{
  "head_dim": 96,
  "intermediate_size": 1536,
  "norm_place": "pre",
  "norm_eps": 1e-06,
  "tie_word_embeddings": true,
  "init": "normal",
  "doc_mask": true,
  "max_steps": 2741
}
Each number is 128 + 24 x the weight over its row's rms, rounded and kept within 0 to 255. Layers, rows and columns count from 0. Numbers have three digits each. The size before them is the row's rms in percent of the matrix's.

# down: layer 6 MLP down (transposed), 1536x192, rms 0.0444, rows 544-643, columns 0-63
# up: layer 6 MLP up, 1536x192, rms 0.123, rows 545-644, columns 0-63
down544 110:129127111108068121193122105141113100126136119124116092111102154089139121169157139090096124152127134133149107143131173131136152113156144107137155148164128156107126132098155137112129129117110127
up545 103:122194119087115134117097132146170177125134167110110089071111130124155089128143127131141166108109147144123139147158137142140138147137106136124119080108134139142116146103107129122131106132165094
down545 108:141146095138127145126112121123160116100190136145129128150111145111219155114127155132128106160117088151124125122146145171132114136101136175096132086104150136135098146110150166157083140093136115
up546 100:149100116111100151104135127158139118150111166109113111130088109138134158174144152123124144091123136138147132132167158165112151157161152112128128138104142137147123133112121117151072146084154133
down546 097:120145105156116113100152147106118157129152104139135129132113133164101097125126078145103110123139197130108162144108104153125111105103139140127136093126130125122106139117103132138135158121075122
up547 117:123141095097132088126111152155160097117132125120136129131090134152147089121192134139148130107094089132157154130107142143147114125160121087155098174121174130106148165137147149123110150177157126
down547 103:090165122100205110102125131123106119134151092176125130121131102117120137146140119120129097134120090109130117104110142150142121129091119144116167110125173125127124138145151137088145096127146131
up548 095:129192126118132104144117064119143155117121165120137158152148129151146124135094120123106169150143144123110148154131127127098114134104124140113114128142136118110129111126156178089169132131164117
down548 095:103096114148098116136102115126170083136100123154111144160111092089109201151129105185152145155140107117156140144135154134125139081155154091095110128113098127110111154113140099131159156123119103
up549 101:169148142124152128118129089136122150136123101122126162057128145124136156097128142119143122142117061122117124137110164126154127151150113126119129122128100116118116113093109113132175145161129142
down549 097:149093162134104095178103156122101124184073126125091116125101132143135139123123133154110110142146126115093137139098166131122145143163116151142135160119092156133128116114160131121140134103089156
up550 101:109167141125145120118154132139109148090169139109121137117147157141133100121149120179112127101127110119125159124149142139136128168122140179110093140122138088152161109097161079121103110140098117
down550 100:112102145109167123122144137123123164067178103117150097123138122142172125137122096157086103126129141119178128085119157176112145078121096159123094127105132087138153133138081119146165094174179180
up551 096:126122140093128101159143114108146125154120096132130113139099129102111168163141142139134088129118102114143131122127124115156102112094154154139141193147138112161141156093151115110099139118139106
down551 098:141125134122119140115096157107130121147122135132145098116113145074091108116132142095107091117127115148122140128117120120098112110153180115084120126148084096113133107139111104127157152172118089
up552 098:138136121090105176186135133121143172127134129147086182140123103125091102116130131121124132140117116109116169109146146110116114136104118134130113129189139129126158152119179191121135094169119082
down552 098:116147135134072171209116131104136066103122149136129115138108134122157143097122146130137149132082125121135085111089128131112124118106136103102158143141144157155140122083147154117101096091117173
up553 106:115178132113142110116121068135139160115116087131139147148084146118127162135179123152144115126123094098129129122126103140108128163107104146106116151094131143147121139106131107143122082104103136
down553 105:147134108114139115100077115146126112078160173172125143140141102152121145157138163159079170112149175128125153130126102176112115138128139121112131147098107171120140076125146168147127158088135117
up554 110:117125084113154132136112106097159095146090118142093127145115136115135123107169088127136191146139159143157094136127123172098110159150079149126127093160126126128113136110088113082070146165161093
down554 107:177117133095089137145098095085153145125126123142098136187125140139113102108138114113119148126174159120162112161147136107120115136164126112122095127119148108112098133164170133118148114161153085
up555 104:140134126145121143125088163113136151074121113121124120126175137134104170107121084123141124127076168094121142131101133172125145138136150116090140122108123071089105129088146144147100144138105147
down555 099:126134152176124121131114112167135153175123195124098082105133154155105152158127127123141124095120138105136154160113095139143114084104112127102116141134119119134124129130134116146104086088138137
up556 110:146140114080181142160135110148060141134110131140157153162137128117124147076121165170130135102140116115122085132121126140186132125191142141122102139110112142091148115120136084127089114135140158
down556 109:128137170144097129159129136143112089174134089134109106103123108125094146159095165114145150165152116131165118118158158128111068129131130153114116146154099105129147119121091133144141148084135098
up557 090:181152161166074119108148113134123157144142157142089108184133136101134142133105116114136134116117095197169143096167129128141078064103107160100110110149146107160125128122113127130131151137119108
down557 094:183154117145110154118120159132140117159116147132138123112141160134156179159154124144112102142085102151107118075121144120081108103161124104109143136117182115130139129132142132173133168127137122
up558 097:105103117075126120103129124153159121150106104140113169158105154116180098145173123123133170135139116133120118113111150140150113130084128169097176136126161102148130143157164101144132109164136120
down558 098:136161156119137140138127144129105128118130150121107124116116123133124146104078128143086150124148139112101140145121120166104118150153104107146116130097135200103120159111116094102119124082156154
up559 098:133118111160131110116159135132108145116118133121112090140104125101122113135131134084152080140153134123173110153127144105135137165115127168128115122153141090170130175107118108154149145083137110
down559 094:137122132100088105106158114108140139178115119155129132097128154162116122131069120175144098124107127126104105100136111120117143125137119136104108123090120127091153132140128090129117113129144118
up560 101:127118177121197096142109133100139133118103146129139102182144130176141118120095148098120140146161118112122121130121108158098140105138127116134102124158125111130154144125144109115158123143155123
down560 102:097184139098170134142115143125138142123128176131108188148131140107154110084134141125176144155097086104111147137095115110144148119114068132121157144119151156135132137088094109124134128086147138
up561 107:166105117151156121122103130145060136097122118130131137153073124109166118110119112107137176122169098113138089153151116096130137120183100148095147128142143130161120144118140118125117117139143098
down561 102:174125134146099122085144147115140166133169144151100137167103129080149149164111148166169152134100155124101143122122152138126117119143142161096158095091160112129117142138100119126165150134115138
up562 105:154136111130078166138134160122121136140100142133143104116087128116174118106134166112145119170128113121126148139156154134136154125148133145119122141153076170112118148084130131133069129121128118
down562 114:122125143179118131099125108115181121129139138163102172093155120132120116162111147133103125142078135150132135106133148160112147140140175103086118120100124135163178112139133090152136140127101121
up563 109:109173112118131106143111098134182126145128146123116105107131086106090170147152113111101106169110117159134106128160122158171138149132148139100140160126135179138122149129125150137107114094121134
down563 109:123127138102155129128125165075075163136128157069128168100110162155143120132131185152147111119098087171122133139096144119151106121120090168115096171158143147149152156144117128148142140098116136
up564 107:120079139173162140103116111133130160150111139126127119123155140192137139112095125095116117173196135136134088125128147133108141133112107128149101160153141100155136106122087114134202128093099135
down564 112:089112099127160113136071151132130182115129126134132139089139168152163106133157082074112117165163098136132151166117101114127133131110137127126131132122114089112121110093129198155162116113117116
up565 087:150144111147091133097156131125149095137176139121135111127129118150126112145151116090144182120092155136190108110132156146137143147118124134165133110124136150127066148123127080128117145174160098
down565 085:115129105173118146144136170103152141120096121137156133054138115093100166174137093106128130158139140137099146156103115106122115138129096134117100126172100120144094111084139115144147166106140140
up566 095:099151098112146131108141132213138169117117102123098126147125147123144090135131171136119101145117103148136151154111099126166107123121124142108143145107167108136131090135128139150117127176092098
down566 093:146128121135092151118148136101116123132173144147128123134134148157068152149114112095107139072121130108126114131147129084105103120148141127095131154130125126152139089160141126143099094123122136
up567 092:121099130112134120131097115076117138156094131128129145136138117143142124161094152169124131140095130129120162130093136155111116160098129158130103122144103112155158092137102162129121178143152114
down567 092:148148108141128120064117155137137184138119135100120155151102160148115092119143119129097152171151158112117137116149120099138120147176163116164138132129149174104122151110101104121095086149094113
up568 096:131154123111104130134110097131112122119115094134152106125144134145075114128132128082163162130140113150074133131135133180135105122097137147165173113154129102111175131119081154095101143103101138
down568 095:092149130142128097121146106168161149101141117158141160112111147120162140167138102152116124184128191164110135152125119170118130123138145130117103072101121100134100170144123094132158121124152097
up569 093:140119084147171131098118113173111125095115104138184131157126135127149112151139126137135110177132124146180192091113126197115104138114103153121105099111101084126149107133119153092134128158097141
down569 095:125178118179157164114108131082154111072117128128122141095127133121126109161129174128101081107130108157100126069131140134113123156175099137120135151109138140147158074187141148126146135109130121
up570 088:134117105141127136137166098125117108111126149121171134132149138061133153142170092181121115079101095125114103186137103112110156137154128175137131115139116121128156149146125163145121149174122121
down570 090:117117116155088124151136151129095101150156092145125145143130149103135160142133115100142142148148097145136109141122151099186144114159113125135105110137136133139097127129156129112169118136125111
up571 094:118090137158158128142108172093118145093148142127114135113119111081107094111104121110116139123097164109129092114115123109141137134102185118100121118160149184141131135159172154106174122168116077
down571 089:085107132120133138118111098149147117127070091103170145119096140154129149122179151146101111130079084134148130141152106137160105191143124094161132128126081134111140123113113074125094127117154155
up572 100:103133148146141092142137129145161132138157123116127105098130133112124163144121121149170091186141153104157116090115073125112130164119107118139096119098155099124108132198175118098133150085166164
down572 105:143131140159105140181121154165156131154118075128142109139159143122111176105162086128146154094093128176124075125090095123166081084142150119107099162116162091133120169132120164113153143122162130
up573 100:124153143127107151169120094159134124094122109133121141109083133145130155125157127148084125182094134135142093143126142132088130118149165128168109144128151101116110153142149145143156167068122189
down573 099:085099131104152132152128175111131156126113092115115128116131172121130135110154121091123158138162130102127178167094123139113110142154172162135109128163118159133099104115132131115135189123105153
up574 094:121088155156145121144139097121070144123138153136110087146170149129140130102092113130116094073122100130141179142095140155157139150105191100128094105159109144140103141100161092095137143154131120
down574 101:156147177166087135118116068135103132144115122120153152108171146103079142149092094074122108141112156147121112103141115100104129155126115169140150143096153141135091109163124108153124181094097122
up575 101:147106129110117113102128141124127110099116114107102142152113111200112137147106162157130145147126135125151116130061109155166113119115095173131135153115132125132124149136107117102112089098187105
down575 097:114117133129154120119088094151118114122125149160146119162120164120105146191108142131082150140154108131113125116119129131122121123110116115147168159127134079135142137139153125156082107185161155
up576 089:131141123138173138123162111152136159156117116096112119138154119120144123113130191133103123098142153145116120114193092138146138149155124153171105164103122164112137135152112125146102104135088115
down576 090:134125137156119117108140090099106131143142125193119105094159143122099139132101144085132094107134132136087197142063096126151155126148084119129126095142155120143124082123159150113104136135152159
up577 103:127131142089126141159115132130120140096131154145186130121102152117140148121126075139138158118117121065110161145111087115134093169096166103124105146129122123147123162145147148131113077126140102
down577 096:137111123139122118125111089165113090151112128153103131134086142125152134099096114086107107109120134170135140132135135139105127116123100162141168123120119091136108129147158126073131168184138159
up578 096:112132131151155105154164110128128109123135133137111119114121142164117160129094160159129153170131138141133082115144091112096126116108109097197127140119115147107144147139069156119142145143127116
down578 094:140129172152126120119107166146162113155064085115122119153106120137134132127146124096137126125148082114126150152091147133123128117142142115116113136178107158159109124152100153137115146128153107
up579 102:098164152108141158144106117146175144189171152134151135103103060084115135125099110136119131158127116110124123187149125143140109150119140152162106117100105125161132147096131119104152128112138135
down579 100:102108134127101164097106089124088177098135104148143158148175147078121123127103162160084130136163131149145149154077108136106139157137111112156108140182113138157102124109130142111164123105159103
up580 104:100155149136126159159098127121118117116149141099129128169108101113147188137169139106119153118176110085169121094122115102131111166085106103125137139121129102113116165141166132106121104112095153
down580 100:121106118132157141077179166142128121128135135121082103068103146098136136191081152161129071151091152158149135143120123130120111134113132113136137091160108182115110136133079137121147145141141142
up581 097:155144113124127141104146146146141176115088160128112118114118138153147102123126098134142134131160113098112097143173102171114092110144159159142154114137110103107110120164147169137160091151130106
down581 095:144158129148131132103084149131146090168137159114154111163115108109134120161114090094164174148126083129155150147123114145140206160114147111116113140138127136166116117124129150139108094134135118
up582 098:104162126158130098149122147135104119132127116116166123112119103087109135174083145148172176131100136142110106158104128123073080142058102133131145159128144092147139151143135151127125101136143137
down582 092:133109115123138170127130131135151120092106119092118120130149108158113109128144145173145094088178138095127102102157124156111111081108121100101101142090104157131119159141131099099099125137121103
up583 102:134107128108117090146127110085131143140145107126138092107109132135122076077151143124121162166131096133116102145122128131133133143085148130130151130135140094131144127157121149120122177121111134
down583 105:168096102150166093133111137162123151126147122144151112131153137102121105083131131151136134159108127163124114119098140094080174163140085183133154134135152138102155106133130161159136108142079095
up584 100:151136112152141114119138144112143142109163156128156137118131090107108149105086092096140121106156090148160071124144092146113082113100120130098129168104120089127164180127095135119165097143149106
down584 097:151099208149091125149184137108156110142152130122097113149145105140115173149128132143118143082142116136121102139158112167112089137106120162118090116119149142137084117147147106105133121093119114
up585 106:130123097153122109139145096126130110139124097123111145085129162103150120101104126154122081119112139143122124138156113116149129133130135132148104159154100147132131145094085154164145135170131109
down585 110:120129156148114145156178101133088120127116133151127104147137151136139110125147137143094105119105130160147127136131087137122157140127172108152117116125100195138144112069157124137102107053137167
up586 099:143125129098118122122180107066069136182109159103132147106156116129127088127121135166160156124150158182092113107117150126147121146182112149137162093136095124096125107165138137153110165144122085
down586 097:113138105114085189118101190130136088131133089145147117132124117111120144105130111096118113119128118137115177109112152111170159131131125155129096139147104111103121131106112126120108172117112134
up587 105:125149078114158152118129115108137059140154189112102108113111140132122131129113131141118111146173116054161159134150127107154169109115118076163105085098155162124108137122114149148173161163131112
down587 104:127137133068140140102126151132121092141140192134139135133126123135119120142136119090105166123213141080180144105103169136120186159106089130110104136099155094143083102102116139123146121129120081
up588 097:126125131145140095168137120112144150132129102146098099109167139135141100105124142113089113126147172092155083120149189153111134176130080113137119138125101171135191129126128116135161152114112075
down588 096:133151141203151176127130122132142137150145095162102067126127135129111111128151120148141170143149104128137099151118121113116120093152076176157165136105158158114121122130124139132131144148138143
up589 107:082071177156173119091139120164151129138126139114136147144099101136088175121146097100139163109144136140113133165157148144145135148109181154110147098181118125121121180112116118127104163179132118
down589 113:109127138166107104112154143106139080095091114088107126147133163154098116148120092150106132133136164122110119119135131136148135140117108102132170133123118116115132131169095142174140132144117137
up590 096:093184169120152090166142075121124105107107146152123102142135125098119090125124134149097161183114169141121133153122148160085124149136113113140105123152118132115120106146171115148133093123097123
down590 101:160133154102109160129179137134136126097155145072143165182128119128118137147135110108118145105112089115127130106080104144154094137127120099134149164159120119119106117149115129120151121115109144
up591 084:181109123182154104131106142148141099127141141078126108119172111088138099134150143130156143138117117116130153129161105097115128142119126131096092110106099139128167129175136139154186109116117127
down591 082:127119101134115124159136114109094162130139121145148131110140123178122118078123121112084146129098111152089139133103137171156108132133137124131135173133111132137095138099147111108070182089132131
up592 093:154136123191155142137063119137136133106078118150095146088163111113131112151161087125135124110105067105141135116165142143147131132122125094155153111108138120157132106126103107117104150128117116
down592 094:143130170130147123144103083136159096115158097129173160139086091143129121110106154121115141094096104145118098104128129129095158122112133155147159131164171111142163097145113107097117128103140122
up593 104:119147141128167143148143149176112126120080148102104130138136132162111091123086097150168128131146114115099173109172109105127095138132159120116136137180140119083186111146061169096104142137132130
down593 103:155129119172150116147159102133119123142141114148189180154150101139128129152109122138105172108153126112145129118138086117140150129094096137134142136122099146132116105120158202139116172111078133
up594 098:130167156120142078110138144137109122150139144126138131155144121124143089139155115129120133139072122135158137174113144119121126160140125142168082139151141131153076123119149139111105136084160166
down594 101:113113142077131169121101107136161094083102158155112101140087175133138135123131077124150109117152168127107096134168093127111150091114138119140092179107152125126121084123125171175098118118155088
up595 089:120109109146135177125137135096171129110142119119102117126127140102152086106079155121098145126130111149145100081149106154104143190134142178083162116153113131159133144135110144115074164099097124
down595 083:125117119115102164117127138149173130151155110138151143116115099082139119129180140136097100161122106129136105173117134090109121063095156109132154132147140131128106155123129104120119169119102112
up596 105:133150102131149139109114112124126122164190108085120150111142117141125104120117162144118145120078127125090188114113104138153104141103151137144143155142121085100101100165182142139145144133146152
down596 096:129101093089119135134113121133110125160144153131106175123115113156131139139092122122156115161148140118142166145118109102050110123167145141136071105118136094116161115138138149142122140145106107
up597 101:150116121123193161141146132142108150158144135115079102108117142137121136134116156161105082085133137137162100106116153134101150108123102126153123182088142150161139108108130117126156130155167141
down597 106:123193140112096103130167130165147125113142124165120094146162127160171123152131088132108111150136135091174100151143152133147144088136162144097083138117123109090109141107170097135118108147107077
up598 104:176125137146146122110103183176122153087093100091117141075151129108127133127128142143164120103134087111114123136148099116118094191100153112150121159142164125159154101117085157143104145142111102
down598 105:120130139121139169091176169137133125091127128165127093110145113132132074117130138128128100130140119098142130120116132097119111122131096127143147121126162137145140135104183117171111140116155116
up599 091:139118126124142133123111175143135120084132140138153119149092150137139134162129124101131132137175171105104174157114158129152156127161108077129149127139100121130101151118160115126100178127119162
down599 097:112152130098132141157168121081115154141154131123136083136170118108140141104126112130123119122103133118140083099146122124118158143151188186170093131154157125107112119139141096102147108124133114
up600 098:099151119141102102101122125090127155145144120132159138149157075119141149158118112139129097135138135108141124102135147131098169116071096122141126139088100112190124122135119132103134098128136124
down600 095:135131143108105127190135133143158108112129099172137111134119153151156101139116113164187128131093174102132099131121128121115112119123092157132163123118144119069159122145159091118172153128112117
up601 100:155134084107094125133142138106124123128108120064134086162164117177112112130118164162122114111168144144056134159133159086140099151123109144161137126150117107115106119112126144170159111137154088
down601 096:160136174132161176168136085108089155112098099110099166138112088134115165107105109184149165097143132122162108154164106157094150109145141122131105125065152138121124134118143146129150132100113168
up602 084:140157100089148118110114153158138155149101164106136190185140109144100103111168152113143132110153137148115104153111075133158134128133178151115158121103115156162113160157119127096131147124121097
down602 087:133125105133119149127141110099136092125168112124135127137152114160106115132110094123117078089103163158156172092125159116094104111159142114164133145106149145146108120128127159151099142170129115
up603 099:133112138143158155161161154122138138144138123124111121122161149138086101150148129095109148100141160122121151123131159101185114119090176092183127084139080112107127103115123123092156118135111086
down603 096:111128087144127131132145102115123149155126157136180131143091110076105125114087127164122145087109150134133124158144099097117128118109138162122153195149126123150151152150098140090132134140165165
up604 100:076152110136132091095143123126150128091120077117126155126131122161165110169084101134142136141155122151136167131127117147130103108112136117166133094158110132137141125101153117137099099102120100
down604 100:127125142172150148110160140154121136136094139112130133067119122118146168143123134117153149103175113149120133152100145143127133089165107130140153061117141118127123133163136142113131105101108136
up605 101:130099140147158122132130120165101118102162116131142084134118112126133143142120143137120147110102108115128168135148144096102124143162129117115155132137097091146145117141125096127136137141186164
down605 096:117152155155114144139129145133118173137172173147139142123130158122122128107145075116146116133122139121108186154089132123145135162107138151126142129119126122085122094116119148111117093088111116
up606 103:144125130091121144143165095171125173136161121079099115176131108106171121159144157181173097098151127136094140118147139115121128127137151141108133122112141138152115090150107113122127125129135144
down606 099:138122173140124120141142159120148142126142145146113070135116110136129162107105155155150133097116158144152138148136102153121202147060099156142142121129133129127173109111110135115116104102115142
up607 093:145143080135116144137107128125133119117128094098178139169105138118154101156119160111164115154175165071141103158111144124147141174107161110097107106119134119118140147147117101101138098171106119
down607 095:097090121117095153131155114145121133164174144196124129136098141136140159087092156143136161162106181129154100158143136157133147154155087135125119138092143119105110144124101091148114137127127111
up608 073:070141145111147151125135131094106140105171124160087133138117133138133154120140152152133149114110139132127086135150109124133120123136164139125143109140137141105159124117114099128128118151174160
down608 070:113124103156138164151135101120132090161141114123125131140118174104087129091137145171112111099139147157153121116159098097136098144130116141133119138098076122103121119132181110135123089135109138
up609 089:106118143112168128139120162105136132132158130123130121165175151147118125106140163167151130136134166134130157081098120112083133133121159109117159132104091138099146099152100113092134134143140056
down609 090:152137102134133135129115102111103101141138058101121132150160110149154103161109094128115115129154142104149107160112136138138142120138122114134128157142091138146131152141157110122124099143121100
up610 100:136136172089151119148132130146084144126100103117145083148179099104120121169105169112125106150129123164125121116099170152116155108147144134111106118152162130101148071107104124128112122130164114
down610 093:118127134116093145105118164134196133111135135139144094140102134141156111142154140123203107105136116172087172108132158126103160125106131123115149149115127103172140146131081150153136116109117178
up611 101:125123142135122117146095090163142070106106191087099124137139111088114163166116125125118117095115097181098163111121137156136108129090152169117099076120140146164114099166117120137145146124173126
down611 096:141150130130101140141133144127123134131130123136144114103132155187097093167142131110126121131159149145157116142137145111106080145110104102130142142121153155119118192129115130146096108157124149
up612 095:126167153105135122154128129136128148078149105148160109146119090048131068131126142133105120118136161135147108137154166109151123139175127136125082097118120141112151097150125111132116118139135088
down612 088:138102185165079159110167099133160162170192167131171148107160115141120130113138129117148141112119074131153127139082123199113122107125134096161135116148118103154130146113108147146117127110135143
up613 103:109094156144103133116095089142122166179134079121102112143133150127144110136128124138122117157124106124138106123136136139147086120125133105151102120122130139159123088101098123108134130132145172
down613 099:113137119149145155120123128132151120111128177139150124107115135118073149140153142076127139135183121162138150135123143113143176173142056117126159147111121130143113160134131131145163109128082095
up614 096:107129151091099166194121126117154152125133099085134132168126104104138148155101153123123136160158156123162145123101108132098104128108140142111094120152107125117122139150101112127151089084151129
down614 095:111165110087123096099146114132160125133117156133141111092150137179127142149116169141160166136143128115136109108102161111109127122102160116138143113097113172108097089122148132143146127128104095
up615 106:118135116133128136097102095123088108142140139101109139114111134134145124183180139142120111121128179131114120148141146136139133130097157130126133100094138154163080121106166190118110152145159179
down615 105:120143136155097084132152122151115154163140095169126108129166121118150171086132099108142131113176114120127148144124093117116139118163117137115080125127139104167119115172107096108137092093132142
up616 092:151125108123129125162152141118150126121105127124101126183161143114120140099136158116106120113117121129143127132135158138158149117080148123118119114129124126140165169149072072125112092121104083
down616 093:146115113104123142130087135069154129120135116114119095129129082140101103123052159092141107144123119148111149146091101147121137121092096135138180160113082126181097187108099159131138122125124153
up617 103:147178128075181128122118133101135141127133178176113122093150121156112193085115077138133114105136102146134144139144117115125159122127152163140152093083119134126133085060125126094085130146094117
down617 101:112072168116147133104114132159157155135132112092143144103134118113108110159125168137110140183140138146119150086155134146125136105107152139118128089162139163130163145091132116151149105131099149
up618 097:068134126143128132108142165142132098099122059126110162115113078137103120096115137161127155126120135123172150138088163110146093134125169132155149180106164123131118172127143128098126095148113108
down618 106:141127146113127103128135143130099100120137144150132115154108113149131125141130120141166148159112120122142130168146102137141134131173117114140135179173081114123059144152116146148137097148128123
up619 096:129137099109126108102093131134114106117131102148105149111147114059132148184123138130142092147169131141140146137130113093171148110095131123111119117149170154136129176086173124130106164088140122
down619 094:110109108113100094129152103124192140096156172135111131123160135181130134084142130172119103128114123129121129174150119133125073093172143140139145116124120187147075085120153110128149155146132098
up620 102:098114172155150117118140104132093147143166097116155135148160107175132101152135093159143084087120139122099146100158145175098130111154121109133124156110124146104138135108137137083118105114139157
down620 099:141148129176116198113173167117125092135116141146124113097136115106120117118169183127159155127124147077130124111145100071120102096083176104128141129104114115114134161110088119112151116109116167
up621 087:165120149196128168130140076131117151114128132112117110138132098153111107158131140126133124102112168162105127161169124126136114147103105123114118158132097123135162090144136117141141177157120129
down621 092:097165093112127097139088151139129139148117106155164170134137153098137120094079127183118131134149098123152144117105137166106137138121128171117117144098182127133111124120120096145153124100142106
up622 099:140142147150137109146106116136157127148109184132161128155086111156103171098152127139147135160119145113116077153164146183102084127154123117098155127136099097159120086132126111103127146123110110
down622 101:096120160151119119105136134179108148090142109153098163091136126161114107111151141152132119142121136101150121147099148101107121137136145142180146105149155143120105144153146171086159084149137133
up623 095:092116124129123154108107127121141099105117147097125160144109075116151140148096145105168177166192149092149138117106140121110127088125114174121123165073124110143127121117124143135155099137124126
down623 097:145164130161106091133097109156143144128145116116116142108068139069111131100169143134099103096130134106155097153127093143117131124116093126143114131153175157143113086098113115146106120152151157
up624 109:133112142102129148145094155136102113139094119118083123161109107117141172133149107113137151111124112107138117117109179124106112114111085146111120155136116151093130142116136124126150107138137115
down624 111:123166089137144139136122135140142129126182145122104158090119146120136106132159092142074088184149143105129165132140117144138172073121134170129110134125136075115127111138128112123157154085138148
up625 102:130100161140128104088106104127131104158140142160098129123133122125132170122109152164097107156126117124101105156108123131097141184075166106161134093149121141121120148149112155122148173124096123
down625 095:104197109114114134089085151114152138139097146141142087162124106136151163154104092108108113170114186154133143077167136125110134104090127158103092135109111123108139142129156157138128147133157082
up626 093:131137093107112168156125106127120178154131138140141148136179124131108189157113108099163135093129149115178102160136116068135128111124142129122139109154116128136117079139115146088180141092170129
down626 090:119135085093123115109192176125144110135147138137143119151109176123102138116138139159088112136108081148132144152164092148124135097133120124113134162097088130146122168086106144125115112121119133
up627 094:119106146136123089170146160113106178102154111090103145135133115111136138147151148135122109116108166130152141148120140138113153121128134134128110152166106085100151123102118144174094130124090208
down627 096:167107126118093123078152144116129100120161146122156111157085118129146172125149117152126129112132164141164104149094103114116155138135132150098140092127165132150172143109128172096117099165130119
up628 098:132101165089135122114142133123127135055130113128132083154155116129160128121151134139124100114127123126182146138146141149179149147153145143120112156179144167117123124120128159113115089082125142
down628 093:164121150093118126157157139122161116116148195096110082113108117157090123135148140129146165140123136161153140114139095094120115158077115087105148157138087140137145106167139149108152124101134116
up629 105:054150114088111089085098112153120148119147105129146139104119119121135126132100118111134147157127126111133127128156160149161110114137120141146167106126116107153163152113097117084175131092134115
down629 102:132164135118133100138122110142113146123120107088117135118148098121129177155131133123119129115159122132160149127127139133134083141138128121109124142116124137130144121107128196151133141132129144
up630 096:082131068100112127104112149175168119079133144155145120166135190114132146118141117116137125178147111173140141146131161158144144097100173111152143095085114104127097159126123141102136135114090165
down630 102:132105126152173096169133137053125135163101133148170111136193108166123117073114124127148107119142125140154141110122153157119150179125133166123167130125165137108153116117124142105132136141095111
up631 104:110122104146117144113131125090129113133160146128119110158139125148135112110130121144118134146208103122108174144130155066133150151144172163135119156106135141135090117108101113122090151138164120
down631 105:129110107141163133151112137118124138137121133104173162104123109145114105136096162092141091138141112086134122124074118122128110155147106109114150155125138125149136100125136132129096135160144145
up632 095:168128127145134116129178102102104142131138104089181170119138127113139147124081150123179108163146100098117114103162118114146156143168120157126167116137155116109095172132107152111157133140102127
down632 095:128171115098092114156136065151116092131124145141124088136108172101144141121116114116105141116135108129118150121128102132126150135112150151156077132143134103179158123138075120155133105110150128
up633 099:166155145120105149115119114139084135100090147123100140153142105134116109145124144142104138180131163145095116121159154109170134132135122110141097133110097162108146136109106126122136128063147166
down633 099:088103123110152140125153138161135104128157148108161139149153134148149128136131139117160142140111152117134080107100117118102180131110104166114154116155164111162126097162107117115119127129123107
up634 098:103134114134138128087148117108143143099157105168145122148149075097159108162162122162137072152108106079148111124163132117132120143113110102158156132142120079092091143148118136160142115135145128
down634 104:145119159179137160129115206103122166144179100116109079164159112139090172084096089083139119145138123095120139110159085107126155112156130128159173128118135115127135149141124134099158118139185166
up635 094:128098131128116127118098127107119160159111124141158125129130074077140132127112145087136090166128156184156169143120106135151112110161143124135145129129106126151151134116145134158083114095137131
down635 103:140139118136107129092140158124153112130122108091148106132151070097139147090139121157186096096121077151153132141110126099142115078124133143146146104096132129133101139102142163136117110168118129
up636 096:100149169132159127131119146094102134103150143149124122098147171121133144112088157121144097090122121065143104120126108147155113107179141173152104086133138083133139132138162161146105118126120135
down636 093:120155098110141124091145124118152112102157132123105184132114135098139105154124160107070133133122140097154142141103127124121100089133109093115089085131073119112117140153122140113122131113119129
up637 113:132123152120182123081108111137133120084137127152117136139143152145136130178110103130117119113141127126127148118157098155152120151140138159168104092136106081157104145124124108134172127189104118
down637 118:141073136112126108142101129112124102112119114137173145178139124116116135102079108132115155145149093102100126126114069137099127137108141143140143118125145145119161102102105107151123145113098140
up638 094:119138125137086135094091135147113183116146147138119112106101155162149133149137096109147137107123150189067129149178130127131094178115141115144123112143121136112114127086128141157134184111118121
down638 093:158104111180164107130127108167097093117104093131141148133154096114124141114138127176154145132100111137139130137124139143152159110147099112164105154150133108148124075146091118134105063172135124
up639 100:156122091126110135120113111150165166169132120138123072126116153088162126115146140147188125101126111133148087100072091097110127156146119133142153083090162141121114116155118137076121113162105110
down639 093:135139109136171149144129144114141099130139131083104163127106130136133095196159164137070123130153128112162088151141088103090131161112104121124141158113160142112148099110090106167153120156142147
up640 101:120096113168120133091134115096121153114142144129139137081150142123127156133128094137158126144104105168138063118142118131108114083136075147139139108116128115141114167098149141117090166129136164
down640 102:135123136128123112124121099136132114120103175124095150153092154139096143155123143141128103123100104158096132110101128113154129152131115135147113102110129120150158117129127104109164074154159149
up641 104:171168107121132102133102171171116114138141131140136106166140145129108153103122120124186118137132134148114133118155145097113118121141129120145126157160164123119144079124144111068088131126137156
down641 103:120153101155115159130148126142164120145144169132147138121102158123170091143133143127136153119116131119129154113114129103086083141110120115108132154143110093088110121136112134133139122144073123
up642 109:097149130095105162097144123107156143144099092090119106097121074115131108145124166117143118165095137157088153156117145101103143149094138136148132106128148163096116137134104148149168111113121174
down642 106:116130143130075103100145132131141133128155132148149122128118067108137129109118120130139130103108151140179134154133111096138209107103112144124119120139125144105113124086123135169142109141131154
up643 105:155122116080141133148136120139145112081104122121148130109141111165099142082164158150116134105090102140146145123104118113128094123130130120140126110115108146164102109129144135152107129127145149
down643 118:150159152134149134128137111167144087117137159109104130137098140142100144125151092120113101094110096133153142110136077143104099123127144137110117092154100148131144136087137073132100137095113127
up644 103:169149093124136130123106155124147175142139104125157086154097134104115154126162101160109112113138146144167133125066138149150116112154119109110102152162094120126109128112158114138074106186130094